Weights of a small GPT-style language model, trained from scratch on English Wikipedia: vocabulary 3091, untied embeddings.
Each number is 200 + 20 x the weight over its row's rms, rounded and kept within 0 to 999. Layers, rows and columns count from 0. The size before them is the row's rms in percent of the matrix's.

# up: layer 3 MLP up, 256x128, rms 0.136, rows 172-180, columns 0-127
# down: layer 3 MLP down (transposed), 256x128, rms 0.134, rows 172-179, columns 0-127
# gate: layer 3 MLP gate, 256x128, rms 0.14, rows 173-180, columns 0-127
up172,086,185,233,219,188,193,216,245,153,214,220,202,200,197,207,201,188,211,211,183,209,173,186,190,180,188,216,242,203,193,203,188,198,192,200,201,167,207,146,229,185,202,179,170,183,203,208,218,224,218,197,189,147,170,200,184,224,205,195,177,177,183,185,188,221,227,227,186,211,191,211,190,215,232,177,212,192,215,192,191,180,200,212,210,191,200,197,187,254,181,205,198,205,172,173,206,190,170,216,194,192,215,220,208,184,211,197,256,163,223,221,209,208,213,180,189,175,196,234,214,190,230,182,186,186,199,208,244,207
down172,087,222,215,215,179,176,242,220,162,203,221,225,179,188,206,201,176,197,201,184,208,203,172,219,189,215,168,204,190,230,182,210,208,203,162,219,200,208,174,199,197,163,185,180,192,206,219,191,216,204,224,218,202,188,205,195,203,195,200,168,225,202,185,201,212,230,222,208,193,203,219,199,226,238,186,222,205,178,191,207,152,220,231,197,199,229,173,189,206,201,231,239,193,205,134,214,201,220,202,188,175,186,226,178,186,173,191,209,198,208,176,216,190,172,191,194,193,223,223,151,212,217,201,189,196,174,236,215,229
gate173,093,249,207,188,216,176,219,198,179,203,206,203,181,231,207,184,222,197,226,213,164,191,178,201,206,195,213,185,200,217,192,186,199,210,170,203,198,191,233,196,171,198,198,170,190,215,206,197,204,186,190,216,209,219,202,178,154,205,185,215,201,224,181,199,231,206,181,228,239,235,200,219,227,247,169,197,172,209,198,173,152,198,190,221,204,171,223,214,246,190,185,197,214,186,182,220,210,213,209,209,191,199,210,188,187,249,169,209,166,222,210,178,212,199,180,160,191,191,193,230,188,222,228,203,169,218,194,203,186
up173,100,204,168,176,204,203,170,157,174,204,204,213,204,207,205,178,224,213,202,198,198,174,200,229,197,188,191,230,200,198,187,223,202,177,235,216,206,150,187,210,213,203,174,189,214,198,174,216,195,183,200,222,201,194,188,183,189,209,197,193,222,196,209,205,160,221,200,228,200,184,214,199,133,215,217,185,163,199,206,200,196,182,178,205,217,253,196,218,161,196,248,180,223,197,244,181,186,161,170,189,225,187,176,226,205,222,209,218,184,192,197,208,216,210,208,226,237,223,210,194,197,197,219,199,226,194,196,181,213
down173,093,165,179,198,165,210,187,183,171,199,177,202,215,212,200,182,185,210,185,201,214,203,192,233,200,195,216,200,205,197,178,156,203,196,219,220,165,200,208,219,202,235,146,228,200,187,172,227,205,211,219,193,176,207,203,239,232,178,187,177,212,185,204,222,141,197,200,203,221,204,192,196,204,205,216,153,193,172,201,183,198,178,178,154,225,213,187,234,187,213,191,183,177,229,207,181,162,172,208,197,233,187,170,228,192,193,228,214,221,213,216,214,197,187,208,218,205,189,214,215,193,166,215,187,206,208,199,178,210
gate174,102,188,241,207,197,151,207,176,195,192,211,182,178,191,194,233,178,178,202,222,219,195,190,218,194,172,210,213,196,230,191,203,228,173,188,173,179,185,206,216,173,199,222,216,222,176,208,201,225,167,198,227,180,187,225,174,206,191,194,214,214,234,162,210,201,206,192,226,200,182,196,218,198,215,225,202,226,190,222,218,215,215,198,184,221,181,215,210,158,185,250,187,196,189,177,191,171,220,202,236,192,251,240,192,187,195,219,223,200,214,217,183,179,201,210,151,188,223,188,192,189,211,195,203,205,163,217,197,177
up174,101,202,180,229,233,201,193,204,211,190,253,173,207,160,220,192,221,169,196,176,201,178,195,184,188,184,228,210,247,210,182,209,182,217,207,194,193,183,203,191,219,206,210,196,193,201,213,208,182,229,238,173,201,213,210,235,230,202,166,190,189,197,206,230,217,240,177,221,198,187,158,190,216,224,187,160,217,233,200,184,220,217,213,236,179,237,190,215,222,199,195,162,203,217,192,185,206,170,202,197,243,176,200,218,190,198,197,185,200,185,182,205,219,179,224,179,242,193,198,199,193,207,218,215,203,215,181,200,226
down174,100,188,199,225,219,190,214,207,200,192,236,159,225,202,171,177,202,181,210,165,228,199,189,190,191,186,227,218,208,236,201,219,203,205,231,195,191,210,225,200,197,224,202,178,193,193,190,251,202,209,210,190,193,196,214,221,217,197,184,217,194,203,214,220,173,227,214,203,196,164,149,217,200,212,174,184,199,241,208,188,218,233,219,226,187,206,208,211,220,227,188,164,190,206,183,221,204,163,184,194,227,192,198,224,204,171,187,209,186,203,209,202,222,189,213,203,219,194,147,180,175,248,177,209,174,203,160,211,226
gate175,103,185,212,180,167,197,189,159,185,228,198,199,186,182,181,179,190,190,194,215,204,186,209,182,239,224,190,207,221,188,216,200,216,211,188,192,189,216,197,218,212,201,194,195,208,191,182,180,230,226,214,208,207,206,214,184,220,217,205,238,187,170,221,216,200,212,185,236,200,192,234,184,217,239,215,171,176,229,165,208,190,207,260,181,198,189,198,159,189,175,246,196,209,172,199,200,238,229,209,246,220,221,229,206,201,169,180,184,208,229,220,188,196,191,178,188,190,212,218,248,202,196,203,200,217,196,215,211,180
up175,103,193,218,244,248,208,202,224,191,196,191,176,202,207,154,208,207,204,215,188,213,223,172,236,208,232,212,225,208,206,187,195,202,219,201,217,177,173,225,192,197,193,212,186,199,191,222,211,191,193,164,194,197,181,192,203,180,218,184,202,231,178,200,166,163,175,205,190,194,208,195,220,238,201,208,204,170,184,201,233,238,213,168,218,198,187,224,210,200,215,194,198,209,186,211,212,148,168,180,163,195,180,154,209,210,241,207,214,178,192,174,189,200,231,175,203,198,183,206,169,191,214,201,206,185,202,189,174,240
down175,102,224,187,213,257,221,203,229,240,210,217,194,228,207,222,231,203,211,222,169,202,214,171,213,169,216,219,210,199,203,177,198,184,175,181,226,204,194,221,215,167,221,207,226,186,194,205,210,186,174,193,182,211,190,184,239,170,186,170,165,197,208,182,202,198,198,217,183,227,216,181,199,219,168,200,200,213,191,202,207,222,203,128,214,205,194,219,222,230,216,165,189,200,201,191,195,166,161,190,181,196,189,196,205,196,230,192,222,197,169,187,186,227,182,225,186,197,172,205,179,193,213,213,205,201,208,178,198,230
gate176,106,185,212,233,228,214,215,175,204,180,203,247,192,202,196,207,214,177,222,185,218,159,193,189,245,191,226,162,188,171,154,168,184,220,215,204,245,199,177,189,171,212,222,185,171,211,220,211,220,160,236,234,209,216,190,164,177,183,217,197,200,220,210,198,199,201,179,192,217,179,228,190,186,207,197,230,211,187,194,191,214,202,164,160,204,200,217,197,199,231,194,212,177,184,215,193,201,177,191,189,166,223,202,172,166,217,190,210,184,190,227,202,181,206,217,194,204,195,191,181,223,212,189,178,217,208,176,199,191
up176,110,192,218,229,243,206,237,143,198,203,185,231,214,205,166,194,211,154,232,185,217,164,187,187,233,199,216,157,218,201,168,183,208,213,205,190,220,181,183,169,145,225,213,200,184,204,203,210,206,181,237,223,207,227,215,190,211,183,218,237,204,204,209,205,186,191,181,198,233,165,228,195,200,193,200,212,214,168,182,188,205,195,187,172,210,207,218,198,188,231,188,197,165,177,197,171,201,179,209,185,203,217,183,197,173,214,189,211,180,196,224,211,189,204,205,208,197,182,210,210,219,202,194,196,182,203,164,171,195
down176,111,192,246,206,213,211,224,195,222,192,216,215,205,178,210,220,205,172,214,220,197,180,195,141,220,165,220,185,199,163,198,182,201,217,195,206,239,189,175,202,185,204,218,211,194,248,195,228,201,187,215,211,228,223,200,215,216,180,226,217,195,205,191,209,181,211,206,203,178,199,225,192,172,210,203,214,199,180,192,208,212,227,193,199,221,201,210,165,187,215,188,236,182,190,217,177,202,196,198,209,144,219,154,188,212,182,189,180,196,162,240,213,170,191,198,199,189,202,144,200,221,190,171,198,211,198,180,232,200
gate177,099,213,190,201,163,176,253,195,172,207,218,174,214,186,224,191,207,214,197,208,180,209,206,170,186,216,185,184,200,225,211,213,211,181,175,190,209,206,193,209,207,181,239,214,176,212,209,192,232,177,196,156,206,197,172,191,172,204,161,205,210,182,181,200,252,210,204,237,228,199,213,233,251,224,196,186,213,190,179,182,195,223,237,204,198,199,192,227,169,222,183,169,192,194,202,179,198,208,185,200,215,223,235,217,216,204,192,165,187,218,204,174,192,185,184,203,182,215,224,229,206,213,201,183,219,196,161,226,186
up177,097,188,197,187,216,169,207,180,180,187,198,183,221,203,216,251,216,163,194,203,194,210,181,185,220,191,236,201,187,206,223,223,215,127,191,198,194,194,189,188,172,203,222,189,203,188,228,182,186,194,210,223,210,193,221,192,192,215,206,202,200,231,198,193,229,255,194,202,195,186,180,184,197,203,203,219,214,220,210,239,186,214,194,168,216,186,182,212,194,214,214,193,206,211,194,203,226,192,163,212,181,200,188,186,228,195,188,243,235,198,189,180,182,244,145,183,221,188,182,221,215,220,177,170,204,223,205,186,179
down177,098,211,192,206,173,170,204,210,167,222,186,189,224,207,211,202,220,149,186,179,192,201,215,206,182,214,197,203,187,220,202,203,239,177,212,203,189,201,187,193,180,209,229,168,199,211,268,191,174,190,220,223,228,183,197,190,194,233,193,190,220,183,189,204,203,232,193,244,252,180,200,219,186,211,192,212,199,206,202,217,182,199,194,190,198,173,184,191,181,248,190,185,220,212,188,205,214,238,187,184,207,181,204,189,217,208,168,235,211,187,250,205,201,232,190,205,221,185,171,207,222,207,206,185,242,215,177,207,194
gate178,098,213,188,188,202,197,194,176,196,192,181,218,200,162,201,183,189,194,190,233,171,184,161,217,203,230,183,233,201,223,178,189,173,187,204,200,232,193,193,225,182,220,179,193,195,186,251,205,193,172,213,213,187,220,141,187,207,180,176,179,219,169,212,203,182,203,218,184,229,182,195,204,217,204,166,203,237,207,204,184,191,184,188,232,162,180,179,230,204,162,212,179,177,232,218,213,218,208,203,220,213,208,191,182,190,157,227,197,212,197,227,195,216,187,208,194,213,192,173,188,248,221,185,200,209,215,194,176,186
up178,096,168,167,212,179,210,184,217,198,193,194,238,180,175,225,218,180,196,184,173,151,210,197,193,199,207,174,225,233,235,188,169,188,203,180,224,158,182,177,209,204,223,161,198,174,219,201,173,166,204,191,206,182,210,216,217,190,181,185,215,218,203,199,189,197,174,173,169,174,244,226,195,215,194,191,221,191,224,206,174,233,196,145,219,194,181,202,180,213,201,194,219,203,203,192,184,214,180,220,213,206,229,190,207,207,214,161,192,209,188,189,193,225,211,231,183,182,194,203,236,200,177,218,206,217,196,209,174,213
down178,098,178,177,199,201,210,168,187,197,208,179,229,183,199,213,233,191,221,200,181,205,178,177,235,172,213,191,208,217,226,216,195,246,195,160,191,186,181,185,173,192,236,201,206,188,214,229,154,177,180,175,213,221,204,199,207,181,239,210,188,244,200,201,195,176,150,159,186,219,181,225,218,187,175,192,212,194,226,227,194,210,176,189,218,210,193,178,195,192,203,216,203,216,225,183,182,166,202,171,215,184,194,190,183,221,188,189,164,193,182,213,202,197,214,217,205,179,214,176,221,235,158,203,204,196,191,180,209,184
gate179,088,185,190,163,188,208,221,167,172,186,192,223,195,241,237,209,253,189,174,202,242,223,197,198,218,208,204,172,219,188,180,182,171,200,162,203,220,210,219,202,174,226,183,186,184,168,207,212,170,171,188,216,200,229,206,186,206,198,227,172,187,234,211,195,206,219,195,240,224,207,216,177,236,210,188,186,192,202,200,196,209,180,167,161,229,187,199,188,208,190,211,196,193,211,197,165,222,212,182,219,247,244,218,204,194,218,187,188,202,189,223,198,189,189,197,195,229,238,211,208,202,216,180,209,207,198,205,208,191
up179,092,229,193,200,202,189,210,176,205,164,194,214,222,181,164,175,185,191,208,224,187,208,203,197,227,237,158,175,210,193,186,193,191,196,182,177,187,236,163,190,225,184,197,198,237,227,198,216,187,237,218,200,200,206,205,251,168,219,185,221,189,198,196,218,187,212,159,225,173,226,204,174,207,198,239,193,217,204,176,182,216,191,224,192,198,222,213,222,159,201,218,184,221,186,208,206,199,206,231,186,209,224,188,230,162,222,181,215,203,195,186,213,184,223,180,186,203,193,177,187,248,206,211,172,201,218,189,227,204
down179,091,234,232,205,211,213,214,199,168,162,207,198,229,180,153,172,195,203,203,221,177,172,188,200,213,207,193,184,206,194,203,204,201,202,174,157,194,198,141,193,203,202,228,206,215,183,197,179,212,230,234,189,195,203,209,245,189,226,180,218,195,210,210,206,189,220,178,182,187,237,180,192,187,221,217,211,232,207,196,187,209,196,218,205,195,226,201,210,143,215,217,145,198,197,185,212,194,188,246,217,223,199,199,183,185,230,172,195,189,213,164,234,198,209,175,194,215,194,195,196,227,217,202,193,213,212,204,203,220
gate180,087,206,207,222,186,161,211,208,165,199,180,212,185,183,203,213,209,226,216,208,211,205,190,188,225,203,221,185,179,197,163,229,253,209,175,168,206,189,236,205,179,225,214,205,194,215,224,231,210,214,196,203,227,205,198,203,223,234,208,215,236,197,186,179,187,212,165,225,175,181,202,220,194,190,191,189,209,210,186,211,205,198,205,160,198,169,190,251,214,193,201,149,181,208,189,161,172,199,216,231,208,237,182,180,187,239,202,215,174,196,185,206,199,185,221,214,191,206,203,196,202,224,177,205,210,162,231,198,221
up180,090,215,204,249,157,184,212,210,185,225,151,201,155,171,203,213,160,218,210,228,172,230,172,209,205,178,223,197,199,193,212,208,205,205,202,184,195,177,145,246,166,183,148,216,178,212,197,213,186,217,184,204,204,187,206,212,194,175,196,218,207,213,196,183,224,172,207,165,191,225,188,180,186,194,203,190,186,210,185,229,171,193,185,219,193,187,183,228,177,213,212,187,195,201,179,208,184,208,189,188,206,212,202,169,194,182,204,189,185,215,192,230,197,235,191,196,189,196,213,185,222,191,230,202,227,220,234,207,211